{
  "num_hidden_layers": 9,
  "hidden_size": 256,
  "vocab_size": 2048,
  "norm_eps": 1e-05,
  "bias": "none",
  "init_std_qkv": 0.0423,
  "optimizer": "soap_variant",
  "learning_rate": 0.00732,
  "lr_head": 0.00593,
  "warmup_steps": 200,
  "final_lr_fraction": 0.1,
  "doc_mask": false,
  "train_tokens": 135200000
}
Each number is 500 + 50 x the weight over the matrix's rms, rounded and kept within 0 to 999. Layers, rows and columns count from 0. Numbers have three digits each.

# gate: layer 5 MLP gate, 704x256, rms 0.295, rows 254-373, columns 160-191
# up: layer 5 MLP up, 704x256, rms 0.302, rows 254-373, columns 160-191
# down: layer 5 MLP down (transposed), 704x256, rms 0.276, rows 254-373, columns 160-191
gate254:543505512492554523378518510438485531433481449523459599421555475614578446472499487463361585390483
up254:546442475591514539463605521552479416505515503565554504516489463507497505466506513460505509552527
down254:550463459541446503565450470551467583405433598464404340563506454415529551449542554551525512491469
gate255:404503459456545439473448511562463525463461528496473442551494447505441491537478544505534662523412
up255:617525480481581511466477409545529506541493449485466503495475522531527500534512502456498496464471
down255:540552529534433539454456538439576476465522554559426495479482463502522557568551562576432496447479
gate256:511544500515521435506418426481443451502489517566463524481589468505502565532434441448553509538481
up256:500530468434541425460464515493574543585529478431520517480522441520458587510510509485527475471464
down256:578477467555423556493434553513387464457424558479505407490487457489460555417502522569585500574599
gate257:460451555522568480447504549544525545580466583565472551503559480514494409446465471561620520517513
up257:448490544524470532460510456495446577572374439473419517519434425517507529548501457460592471429462
down257:483559492487553438478426517463471509455531600467500632480617430468581495484502463532502499493515
gate258:521523465544482490489548560531435525529555440501528561581474490554487580563454476430469407431490
up258:559470523453402495544487502410536478483472468473388589499591517503520521454464509478535489339491
down258:559512450595433528482424487424519531490456572515623454472617534472527551441499469620493509548515
gate259:626519437507436541506498567592571550471490405553496517473599581469507473534520472473550465436450
up259:611510637538507530481482570499547442540610527496466517507424493518534510488484518534424404471481
down259:480561469492561458541501486553460458451464461517473459572408501552501560488583545559446437489470
gate260:510538512500518486553444462449398533446486479473491563571564449480390594602446459535537449479599
up260:542483605509424524487414544470524536455451499524491493540480441424445565665465472603530411616505
down260:487484459546594589422382460450498502507513450469483525549535473520455473518565555383519523490485
gate261:449526451534535492576512517593455539449455502451488446531539489408508375568538519576552537462475
up261:509476496536489513525425550461464534498563503444545556500576471471500396462441471577523462466518
down261:465495579443521494556502603521472542505529536488476434462532575461503464420552536387507564509423
gate262:595552484537434484500392580463580422484497487495468478587528410502450518528421511510562379536557
up262:557381505475416411508522545522493477487573566555508485476449564495492426545488556591579512547524
down262:458493574517562431456569474527529441502561500411541475481467511459514453410551562425429494530455
gate263:425536488547458554486492414538512471505578469406457542372568566461510471444511542437539550522531
up263:551534573560470474532533418500541612524564415503466567490483526483511477582448481495547443431534
down263:386474535414491549505458525441543514514482499475496411483538574440527425510499355567485429519498
gate264:521465501456549490473485393530547520421542425522474385479465525555506511533508404534472482417520
up264:470604492542511472416517419468533439502571505514443527454502541441558499463517422526407595444468
down264:525490548596532530449430465400492486437520474567526436525524464568507462524382599566491456482549
gate265:449464506474460532574495457477565507434478466424471581505433604500520515471454488519503471521466
up265:544460529478482430515473558462522449554596471468551562495522519415519450510468488470513420547563
down265:522495412479519518462546497523465531507419498468543510431525455576477554483468612495481475520493
gate266:468563591546643604488441530568526501475512489493533478444560474519561446537536510481551569497515
up266:516489453508387455467468569503461491496517480452567509507453503549485502495419615522447516483500
down266:545470450541550561506486483541567530468478556508518569480518537462461414563497498482494512568587
gate267:535484479464570460522523578526475545376448471524548475556461512459525533507557544534471494403491
up267:524539415568528540579505507489514474525509526523517520446507531563517418501493503512400546460503
down267:485556561557534572456436436453577510459560585500468409525508563541491564453474496535498601469523
gate268:548416621465571574448428532521540534434515450576474530573590438608572472560528539472521467536461
up268:582519475466461489444484450420429431470558587575509478592417407464514532486584490529585625503477
down268:498455589491526492537502495568400471499525569511426451483503456567546462467478417472559478491424
gate269:409488410467467509497597467525541512449519499443572543452538481518600456513538434500553535505510
up269:528463506450512517514488457594508463478518519506501532577409472544424473416437528453537527489407
down269:514500532498481556493533515463564452572522508485462529452555536572568493442560568507522492604630
gate270:497454545486383461513419459485452419531536476566452581547543512486331480525457494467491486553463
up270:476496477479474472510539521569472575480440471542495600489485456469439512489480519520459479548562
down270:496525596550557519515481471547496433510537503571448506439462462489455459579613499572541466522437
gate271:533489546421435441402480577537465461550425533489567465444432415475500482506602535415540473549529
up271:475555574440458626507524463463512618523498510475402522538409560630450487476528494527511528507455
down271:531470485595498464554469493488453540464474573489538467614465528476466477459532519521482523536535
gate272:426473544511444529484594469543564492526485548488515513581381486502426496569429561420430541511541
up272:509492374504425489559510504558536545482498429478535512577474543499503421561419512418418471531568
down272:529551586539527520425483512439525534487468536489517499560564533527530511516515589626524437455563
gate273:449585471479579554393615494458411442469484490483474483452470493619433473523533431516493562655464
up273:491448436511466464506546425420621410455475440534547466518552424535503428493398588524493511597552
down273:475498496497600511468493493558441495478504412454461631539464418458457516531470491426437483437624
gate274:456500469551522507617476592548436481429458510509427615517449512526526463486542408474670464591496
up274:631432455483504438392435471486444510535607518492515524525463487491475458507548418489425469579602
down274:497458509420578436511546551546446483639498529500462555504485463563525473505511430525557514522476
gate275:497524507506494494478446538615428465538508481430463428459525520452442582497461589472603471406475
up275:497491542549573437587548507395484372501505467455547500492507510464441562517502496489508500504477
down275:430462570565502490561437591506537616463524602467501566453495533564507480483476382520436446528455
gate276:516518458498540522522457466483527481459513519503503461469567509477513481510513524527510581497386
up276:549508507523580539550518535487492574532491527512524530546472388564503457445491574415444395486549
down276:542483596532483457446489430406564503507437504443552486461620506539463479495522486503474413501542
gate277:461499496532447495468463515537539503454508515477591534544555489591513516508501473408540532561511
up277:565411495524474465460453479500514496552536516524496512563542598519547454545611468467440448461540
down277:505426581497537415500549516496472465445531532508603452509464471529521422527412537541549491498536
gate278:472630528527505504549553566600503525538526418488462550380431404570452497527468477498489504523610
up278:517411427523499538367479464514428503526441482518493498445475496525475436547522600552573390536473
down278:535545606454546448488431488501491441502404432543472459530589465481551589610537422495585458524511
gate279:477520530491512581505413508515529488481517573523439556476444529461514499504431475377515490518532
up279:517454538554490496438522569523457513591467573473545468472482548524466476547430510422501482544587
down279:526507426525441456527594610561469523508579480441442494490525444559534507498492498515479558525455
gate280:657510453581454402466371518404552540533519542533528473454523427410515530497446520445480493562488
up280:493532449535516557427524448510529513538518580504549446547481442482526535481546476536472508563472
down280:550435662521424456503499615413472514489518543506510504487434481538498528584481437526554527353536
gate281:560509550545464536516521457527562474534514474493472498504523545449490447471429500441524608504475
up281:449466474495582491509353467513533491482418365520499521431464568450536556571443560495560510490504
down281:552442569604496540492553458431499457462499445451491500558541462464400545466541516541539514496382
gate282:436464465543563561590421483451550512474390525484579487554521501502482499442506524549484527450441
up282:534516453489431486462491530437379572494515542468443513423563444483587542530482548507485479507518
down282:642561461480438471450618515475487526517504568550487526534410487524502536597529444480496471491530
gate283:465606459497491536519546482557543483565483475510499473506498617494560586460449495485530524483437
up283:486466515581557461631476461488482513429602437427519624455497435520524479536468440559465471402489
down283:453528567497541515506469422433421508623481573437418462578474466462477435470427483486470419627420
gate284:572430542551505505491474517527507417519486455523474483442482471481436515425442436370503539537459
up284:525517453498480469437419619376499505561482513449492523478609528436461500441520533536450555522538
down284:495476539554614548518550448596478508524506484388438534551497503501522563501458554547551570533491
gate285:518584592469517529466487533502488472465465570483436585603469535432619455431573493451544540525477
up285:545499561530497425496287453562442544476518426440551502500594569472657489514504491453507535460445
down285:513556509495519487529508495467472483538527542428488605496534582580487486540522481469426489523443
gate286:674530391452570506459540441507469596469575484531556442498492494627550479435575473501456454444487
up286:500486527516507501495476637462524510593453485448543485514497539505573381466547607413445489489484
down286:541543460507571490511523582488500525496586525477470532503486373553621576527522416552486497582528
gate287:541537457571414470539539500499488473580463482524492513532506493498519532524457520493403434495513
up287:513554451518438531499530517455614562543569461514565482514537509547478468586480453532478587512410
down287:607532530498496527436538436551582432490489500536494536520497486462536523554510474423541430456507
gate288:521503531499596519433548517530573432413469570375489465519532515518554463499588451604538508505485
up288:485568556543473464496524520552468467500536437495430557535519449435449504513436488471559459556317
down288:519521431453440523482540470512416458443569442542524483502502478487424440518488501423549424489489
gate289:503499487504429467502523511518529489474589502526538443495552408553441544503492414483563457548606
up289:539473453509436539406595543481389494554496440463517517458539414460527457517538479457531504534642
down289:401512480421431485525589544421398400497601492545488443455461528515413479540519499545514353529482
gate290:537470521522446448605604524504595535398519501437455547554472562516441567580546540541527560550577
up290:552436524471461402428499564525517454476498434549425426450451553353441437541481556573471434340443
down290:533450447526539490523527557436577525388549446485548558576596465508443482594536528539464504472514
gate291:500570495542502518537465464606393477467539539335476395487449535552476491412485554582401490538480
up291:505465542420425518421487454377585453544538403581447519509556523389540493560505561464597524439494
down291:512495510442503477462468522526509468516440506502462431643448537539500477481515396537551509385501
gate292:543532544395589577523475496433580556520626520414440421484521448550521467537420537524457457463516
up292:493522534559514494482518494544478540551452547490506467502590392553378469486464515502462487470466
down292:512510505518469439440506445537506469546479458529492504545559508530538498483537519478557560487545
gate293:537515455483539552364392502383450593507454520578507503529444482457495521555552365528472528529571
up293:484493454574482551432521507462536483564500502557534498430540482512492478424421430553403579493476
down293:445408490562561493492551545541418460559568482534585463452562481519532593600421506585511513478487
gate294:507469468477533556503431498533531554479505492360440535517455419523538524515474616462508425482487
up294:497550486502605452470510525533607512516530415472551512554543612546522508517391596547469532531437
down294:530469535561483494520543471595503502475461627489535460430559472466542390565585574460516533493574
gate295:584430386499597490424510455546581484555583530581515520527517491498518543504448500496425505560545
up295:433565538512499478497471464533487443440523498477520481497463433520502507574492479453481450497492
down295:535523369509537496545527474548570488484556469591463555462418518554521438449473534486480572494550
gate296:551480428432438568484482394502522569478508429494458476483549542506542480493543423465617524416468
up296:430441491540479497518491495477529469456470508425547591546402642528489508497444441525479414437470
down296:502492502481459462500502480455512510535555464450535492515497478557504437584539514456510501512538
gate297:456566526444566462441525489582574481472453474456512470494539504470427421489452557507563510411490
up297:532548521521472523633560529438549394493438465487549454492555436436622404506412478464513434472570
down297:630521548518481537453483508444388494542534481471415507476456574527450430557404519496511482454488
gate298:508540468450585585577557560590562534593555462446542472461557543461425554462487468472470534459565
up298:511434471442341483497526507471494515506450511462610491431498529495436597504494466387426509536507
down298:438526509577521496496390558462433493548601568493451580505548501535495478477534543441520433491553
gate299:479460560470483525539483522553454544539557563527419562589550498471482450512568580583534526503453
up299:435491482519507511577570479511541550476432579485456442494580466536422513475423511545505500507450
down299:617443531512547564482520439534549439505472491543469490461524537507426440480439464516504418519502
gate300:490447512550513512516419491461499477511521515459460482533537490452401573473468520393516545455584
up300:491454452469564538521482441546497483571469435454547459460524508467513467373466493513538516490508
down300:469501422595497403453566546464476545523509503674501569501488536511533592541494509517507524477461
gate301:498471483478504633515416436535555553451506543508586456456479466509492526508476528522451523438516
up301:532501528452488471561487534462435495457544441539466540522499508529485518470414496491441494542517
down301:450516491576484577485471569581510499543599499565509571579521596451465567565485508435574547487521
gate302:505589534461482526453455482460502500467555518569493543480498452467466450526528531486479573487580
up302:441615482491513438531602483547546460508477497445469404463470427502569501487487556542454512524457
down302:544545553469524490498434466533449497448474352516503493494460428564492494520574459529507425533472
gate303:466572480586464441476504505525511492391518488462394467553538561541447447432507502479415451509468
up303:522579496519492368456469505503498498374501487452472490617456492498488538554462586503444534441470
down303:478538505622525436554500603472418474350580575524513465480494519456508423504616496517485524509489
gate304:542452502525560462490449453509512524485559430483536414486424481508519428466469469547505478491496
up304:461481498440534497491451457576440541492439509514506465465451359568488498464431471556512488489548
down304:514503506543508546473490467522443418476544539506580454488513501405503419501538564433502536479509
gate305:517521516429556487485382539491476481569515471615508416492445561457433469500441529495416492441485
up305:488535513523558476533522538576531488478513472479508414540450553556444517468590475529489532526440
down305:527519463451458457519493494486490487473548538424530510400491472463502523433505429448464413516563
gate306:522533495472560547521456464545495510468588487457445471626493565478530471475398509553485512440571
up306:583571531531507378462562491515500521496451487433472477513487467459483522475539541554585466467526
down306:434559432395567508478508452438432520586484559502431521522488559452559462477521549487462482555537
gate307:456532493499491442525483587464455420561417516569475432528452514596516531510471617555446541443464
up307:491512459460526505534460612442548429616520557466488441500421554548393619530506414551512531533518
down307:541547507471444512527484307522456448349521416506508476526514477398562504469490532464442449500519
gate308:498565521534417583445480577441595521530493507521556595432538504456556523530426519504446596454463
up308:424521585513435492526474506440553437478515523452497578526479500586499491563481525452479499443429
down308:481534578511471486539407553525557484661479431448539435468623491507572496478522558476474578456601
gate309:517561495482447515479474463468484498401564491528521473473474477461468555457479433516512502550550
up309:476463470482546433448504572529528592483529356475490489518559499412432545470521627519554458500429
down309:506466533444587476574466481582448420578581430462505527595511539478493520421463576387438616432523
gate310:556523589501513530550587546455540556520587511485512527488489507528478511525475436565499546489420
up310:461436471519542500553587479496500557567465567526551505494486476456455474669492500494490436506528
down310:527551634525495381510444508430531473559443437518478490495490457452575438457577468518484413444593
gate311:507420657430540534534516514516491407398522425436576555416444431504508528504608529499564609527489
up311:548595417552417441468490460518384556522489503456541492571423525481439534541543466513419574458527
down311:538506511478662502397502438442530455423512544465468522431577423490531517468477515478506446547492
gate312:411509481452479515488564505505491473472542544654519410464575416548483455493478515450524434457438
up312:620491416473495591505483456581535500532530500481469453541517501458520489434479451551533517471484
down312:584539507523570506502488528627441620451551492498417548536450468639499490496538529412490489482409
gate313:501478408390444520461452512437571497559434442495531487483599535479516526573506432489559487500458
up313:493485434482450576541484513495457502433457471430472519436514470452500498502570380484428456589455
down313:520458520533497492566477436510493637518409547400495408472535438596450440465466496560399565561528
gate314:529503509520434494535513368415467501569492497499485540439529652517537521413560465518512518533512
up314:519484548558515372546466530484495480427436561464524535476442505466455460474543478483641562512501
down314:538466532460511505579617530609517523543384487488552461511420549474584502441573507521464517574392
gate315:506421520490509632504434366582502497475581482517425527488535534502504491413467484531478533522509
up315:465611604430478486507584402498538431494509506447472436534493540449479558548479518581546552444596
down315:435576424562541490517429535529511537377545432444494519498516602575581467478521444567503520540462
gate316:566498555488454464453524432478542615433467467548478533493564623480402450449554558391543465550488
up316:489474579484451509511462596479470578372473485406548479549415437480476400497463514499505559541490
down316:353506462424512573486581484501513510595497446498485563518494503509388416522548476504454499430459
gate317:499491495543422493464548458481455442504467512428523495570566476541488494441457393462590545497536
up317:465595361420498469507430399456530533501436494440478486541487568509440437491564459483511473526567
down317:450571523445506525438569560470568578424541509504437540524434499635526474444614467539435599500521
gate318:572469460608530447470417551451535578608529523488510474515550522544391520519413460519475512438415
up318:533429565411622522496570400536493526479568531582573585527514524523447455499459406525502439631515
down318:440558402560498645483436575424530535546564511457456494557465573517468618556528454510517531487420
gate319:556520542504608524536545437440447533429577521433522487555549491554444470552517510472386574525582
up319:584480485514525525525422506469494452540523462663594557461455492557429409492505522547558386482568
down319:496447501528481543546483529551499447568525528466521503481457461466453558467501473541521585473461
gate320:513448442460500464487524536556620499550528482477438470519457496517486494491573415526484559505527
up320:532495479480364621431498495502396523481442423420531485540539544389477534413437499476554534483561
down320:516514486538483496470560491474465528546592384559524418504506422575485490580493519524426471484396
gate321:515500412425543461487405482379544432582491383449482457399460501539509533453452499474450522551562
up321:456441490468548430421493497592526587469561510550516467516577441488501531499438503543418473490475
down321:430477471520503500510551491456393591447505341520542561455485522519513459485601406473538458458475
gate322:539365539576474479476498503409523500544537452440564490516576476561512601399422469449526507511459
up322:463439565469489450448568454528422445496462464526480467575429495480522385542502462405455490417485
down322:571527466590471533563498497552547418506545464488534479554554513472485529475481526547560486467505
gate323:483473504456581581461482513527527557480474535483485533510490486448400540436516447467519516483490
up323:523385473512494506480389484510524501504513495618508432510573514492482498540514528465568520535543
down323:449431502438573433494467526452561489568468503559466510575545517494348482556478486545414576493550
gate324:555351516489538480509476469515513510510552519520449357510404484480528445493582464477481649411527
up324:436440538459473531531475521529538507459594461518521548520464479416546541421492406554456569526443
down324:509493438543518528547509477484532463501453445524495492530516616515522529637426582580545515443484
gate325:504505429524459529505565421522496498546619466466527517468516446424495458492496431533544485454393
up325:504542525474531427484582413377507495499461582521535535517508555412553430469419574538461475442421
down325:558553459553475458468450450578536457512482401471517430572435424474488592524499475509519514407535
gate326:568448535492537506557494487482451587413586503531512426514666534527458471429432481508515461509583
up326:458452477516529507422441509515503507477477490468513487426496538529421565436561433512552509424518
down326:589475475496447517485467506484411597405530461470562445522512450538483357511441475495483473507522
gate327:509483484470509381476444507477546464455524425456510515505543480589542486520466568457485476469579
up327:491442613410423580509561503427497587506469413465494607490487509508439414527546451525468518436471
down327:510544463469460535536528459477473426447545517605515441468557462475584490498511508398503488351475
gate328:592551564611452505488406506554565514524444422492533500430456522478503585589478474501511410418488
up328:335487500458577524509444506407530444491512479409514527506465471494456488547428541518581408485484
down328:655548504417461412470480491437584563485591472446405496567523461512479470657392533506505446491556
gate329:485488560475551540638537499591527477560464510522450548481532478484466533528441496452535489499472
up329:568445546514507492489465465534522529533457452508440514526503456472484540551442510544487485494491
down329:583487523460564514451553515494445431438558501512503528520507494466541595490512367492455481509430
gate330:513497557448519498510495461451510517533539483535527441483482442545513533570512530481529534519481
up330:451442587477351500461438502509505435526486468580575550476542492500532560540508509454492599483543
down330:511527483566512487569497505487460495535498547475498550524520621482554465547549501497407476496507
gate331:550516505445600451603562494533461528487470520461486491521488461540630451472437529492512476397470
up331:509570450483497502532386589582478540582434448528398464514538539459488498512525572527528480569484
down331:484503511470505488452459543492526450429490508430431416488527574542487561512508595395517503450443
gate332:535449469482469554532534473482458584500484569498497468414564473492473486501424500537575479464550
up332:500504465501482478486512535494532509416503485389498475539519490447530560445524436489466555496524
down332:460494490567580513596401507510466488446446421572474462589494467507516454494528484487452529514470
gate333:587520538511531519445519461573475471513424456431484452561509485531498517527425532432514459413486
up333:545501562508497462525527541567503431548556479461506525431504530553512519455502500515486456480565
down333:488502426449513498487427425441502553421434499542511539546533414479400510533507545592547441564415
gate334:486492450499484528519497498420532531485506473493558507554481560550429471361583461406492430386467
up334:424546534520482535471524503477565517447560482512549454501480490483446458556469535450515528444381
down334:444509421527499521585513516455459455581407504504481552556527485499526502434371452417471489432610
gate335:447444518425438497459543512541497490505417576503519523530632438545460436425435579412616560520476
up335:421442551432472577580594553467540592416464530521529450528522495591481584563491495476481435558521
down335:527437373543506533436507539542490566568481514560494472575532547493523460583573444463538486566553
gate336:586465534457555516557540549507487446556479507448498500516471475471530483594450503508494451498511
up336:529571475477474414518463606469510534393469471530657635550549465533451470485435530526551543511552
down336:457443529526515530496503509556519557476471479467452429489529489578497546508543479506563517395495
gate337:546456524440567530500478461503402507438466536601454462549386466475544470450563487491543438408468
up337:502555554632536453541546471570509538442526496613505490558477484465502452526539542503432430486512
down337:468481478560493505601507514530581478538490506489416503548611428522473561597421477543444466465488
gate338:383503465544522530488534444471548582497480325494510570527519468497433430473530499495529519525547
up338:478534512531535564419497517499471551520498484482527481467492546569524543537528460486539512522598
down338:348425565677534443471458383415537577489566380503486569478443556561498411471469482585579452553556
gate339:510478493443506567459520570437523454451452531518538521526452493423503572473459431474510489503521
up339:547495564428462457550540515438550529551487509545557452466564546605495506540494519550521529413448
down339:498486471554540540509483523530436486560532494473465549491512478470525545527489449509495537492585
gate340:499527457460475457451529480469552617552518596466464481614574475503538422462536537413504499435491
up340:455479580564526583481472544525458416502445482442510434400415470540443564514520555547558455574409
down340:479366544496541445519436582523521363483521383415462552524407361472558431456492525594475512562514
gate341:492473398580497515527463490465498491485516502523537499512524540513398594589541569563579497500628
up341:504577504512476509441504561529515533588457458482563484445504485492482526542525482430568414489542
down341:459381500466567445527606469576487488435507506512461550409565470537517527443568493416444587494461
gate342:509547448435508582470484493384597532470537443487446542456547457549523552484633525548539529514433
up342:495541493486440512449455543535435557530450439581486496528465453517533441489360426487500642482520
down342:429599437547492441562597538463443529579506525554529559640538552439534594504529424461496526470402
gate343:556490404506447460459432371519562506516500424445494484573472514502494521497459464491520490531499
up343:582460460479502495537475416458574368507483439470508504525459455581464421536477446475447514495497
down343:479500480540518485535477472522590532540464404533528472555561495470484562469456474549467447554522
gate344:463485585449490428522485490404601418458491508496476461453465536510509507468456482526564505476506
up344:494471545509453489429477570533505415533510566495507383479471519493407506507494485410493494455520
down344:536480484540420506486492447521433472370546433544508592466522531506481494526523427544577493512522
gate345:525446407564478577434514479488531510616539490445549479495462512573463447507498491513444468458443
up345:565430571496531540459480523419467528459431542539506472537465467525490584518495552608460545432543
down345:445466527442525469510492411528462559446559482599506395439523524476538565488647478600578544477558
gate346:491493454439541511552446469521474495437507492428496508423477522464446525525428573589532537468459
up346:547456451483538547518592536447456412556534538458488491577459526476386425456576502481500463477556
down346:543463596590470551449507476475488537640409534476512550442609485548528463469538463465568530494517
gate347:561553422575527492523528454479551449564488453539451540585493439487488561553459542473579448539422
up347:604596469464444457597511433535480471502562438518500579507521489522465554566532469533577581576501
down347:455420452536512551519474473514501447482499578497460588534458432527445434535432547490496556524409
gate348:485408483545535513431537507504582419552485529475531513536550438546468544524472505440488523494533
up348:478506537549374467471444495433486460522548450521464463580459532552583451475451493484393441451499
down348:503548489480511433553536438573514482481491461570439541474560479445508531496534515478549486444461
gate349:551557427526485506508558516493569518523525536411526461497535522448597507532528522526551511472481
up349:463451391538534424523446526549504517464456489618462557503438444548458533522502501517514606455551
down349:528500469515471483463565496447507528450371508508471556552516452569425453526489495566472525482471
gate350:503455467484493477476557481494529500502506513616462536465337389561471434504549480424529456503522
up350:471513480552554573537549570585529433455498521442541474402494524457592493443534604530501468489501
down350:589437489471499498504467472467474529439559434500513554542531552534462527478561488459569593537502
gate351:509578423448512487491442430465517449561510533542508486504440539458533483501455543497483519499503
up351:495443610532515567500440500603492477540439542477545536546558435493528519454507526554479557659436
down351:428465595636541571493489607505484455470508487536420478459554532550484450467469358480549472498491
gate352:467563506454375512439434383483527437516451477508553572473509569508534493487503518510470446490486
up352:481514479527532495497481495447555528555490613543507475512561479394599506503537514442463493529432
down352:527535527504559451473459511479392464523498436508571515492502513534548493458547571501456429562509
gate353:434458465531477491449470499593490455472454428488433441404523478608397522407453539487523554422459
up353:434556558444501480496473511536470538502458675548532531484364508468491522461577512517541526582428
down353:514508523475520563580481492470533480474446505467423451461546527562465476610483431445498480499526
gate354:535454509582502441462561503492450499503455464467540444476469528532517619534539506606504457508465
up354:556383495446472499485455459567503512530489519568524420462525496534574656506569486507512578565483
down354:489437503539480449473461425453488488600531478494470458552484437528539491574523549489479484537497
gate355:618498555506504504516383481553537530460628545431485495536516458462579492561470507523608448526596
up355:491432467493530466526576418567480514547510567515490482556504550513568540533512577458445492497480
down355:564382500529402494580535461490399358494561426540455425512460545500411494538473581547537467442428
gate356:561459506494504481462461516501508589508483533564473462469428538556428587501486454542527516504515
up356:435566525512437585373522538529495478494580453541402502448428507558497499503492448417480562535509
down356:589472515442537530394454432485536487501466467576469419493503518509504477521473495502456553540441
gate357:528451495465572439531466515527494440460490672548464531443423562477462547576389523473435481506506
up357:479525467525469377535521455495448537568532458433511525584568546478407542601525487400470459537513
down357:556490512508453517511511451542509468507371562464536463519552524529530560448502484446495469420466
gate358:457497519465461478501471408414537526530509459482518466437414530423461480491521465557483484420441
up358:485485512514450501552535510504455540474512462474601471512504488504523555464489553482504523480569
down358:487570492547501451374555457448499512456461505553576458444585462533513508508437474559435427541466
gate359:596514423510441555496522495419467513519521460548500470439582561481533597533468559512559511453521
up359:500546535568468432482525574601531518492478511441516473519507406529525491517416473438550492420602
down359:507411397529459439613514374356501488476510446465523538403539505431577464459451588497511471614498
gate360:463438472557585495511456530543568565559524593498537512395486485511471532422455487451461545517485
up360:522503508455515504403517564526466484473545456503549540418401465434592447534435454427462563473457
down360:450538505394435629452566569543506458479511423472543589479407423503342533451528530494462434518578
gate361:534460501501483426517546530432537407534473532435552534541523596434539529508564448449510506482399
up361:528502472599438475520504497480457524426546525490506553599464577419441441477668481513569560504470
down361:461551456493531512435569538530492542479531489487566555545526561522558560501505484567516536515419
gate362:482452477592524543527460553571477408506572479516459484401543470470505510548550453478585457437516
up362:551491494515510450434518504566548506518449546426496509540393496573488469493450506490465492518495
down362:538479430469594519393510517367557472522508504569574519471538516457472477528529596507531477530521
gate363:497468504542517497514517486508462500546496621427429433468553499462480502501572409505443447443510
up363:488448517500554511503504445506425508539528482509487505445505508476507510535502425545508492386456
down363:410507545465553544465482430518563497403489481481456464450435486463487418461421522550603508479466
gate364:522514409573531433503587456540476529586552405490524481387554489497503456536579527430399486473511
up364:480524455436420441585531424516521496459544537523380444508565543553451548477511518549530486524477
down364:470453570466450562410524518446477508431457489488481526447412516508604503515521436429537444461491
gate365:550498452498579506513506417461500477512472445580579443556484523456499466522545451520510531582588
up365:435518552497527485534507388437459533584446475455568423477529380533497506577580558542465461486473
down365:477524444548593523523483484457560485477511478547497455468484465589460471468554495537512533541483
gate366:458557489470580455478457392434537440452536511480500426500580490542576498448447449492457601518471
up366:577507462411608574490554474536531480545600400418538474497465439470459493441447522570492508517443
down366:567570412455517462518564493360469544457474486612562567527568494456494508478555496494566523486494
gate367:454450473537489528477497443521467498473554527442408602420446559440542494490482470394593649533522
up367:484476463540457500584536430462609405441508514502358479551499521416535509548523400427553483495555
down367:547550513515522557408530488499565556542499518555569561588589482555506490490577532524509494481479
gate368:499482553546482541499453427497440406471527537438430520541519540484590432511520608503543522576504
up368:538614474484511376481415575400565491485586462547560563487513465493528499511550411483555532561508
down368:564541574482465494538491497504457498423487419533433536526464507482480509476514470533459418496541
gate369:452538550527443473470499465512517505536527521464495482475567483591463545490628445496449485433462
up369:474405606518389495468577454528534470598477570417505484516434482536521482528475465491524496514571
down369:571597404578513469517475634451581415502566564489455583471477530508585510506481487387455453459491
gate370:623528436444588502519541481503410527546401412510489521467471530555465471427402520527526525423433
up370:415508454515577555471495582552468582588504479508500458476436454484574532493464489479456475439460
down370:560497470513537458552479441580453519515536445484543567577510513474571453501497577572460486527540
gate371:543420564524444447526498488558420519442573407487558646573488564473500442570500462477460461541464
up371:559509464551622531507600498534531575508476482503465503517582545476468556465411552489487494484500
down371:427491432555440443508416531600537483509514442456553510615521551421513466525521481523536490479512
gate372:450513596553521462578464426517577503523375480478427454480610481505537488593503415504520515453541
up372:487537476495501494367572390491498439447460502425508537497445594509497542422493539445465508372520
down372:430455522517471490552446582519579561485542515460483543513524430439496447500579447506593499536554
gate373:524466478506507500489514469487557444586428462518469472490485483473564569568495521476535519443598
up373:510508443467477468397546521493514523591513482499437580499515523470588560627525593601553497390522
down373:480513449467438538496503429513479582513494473417464544562510551406495544544468420511538473471455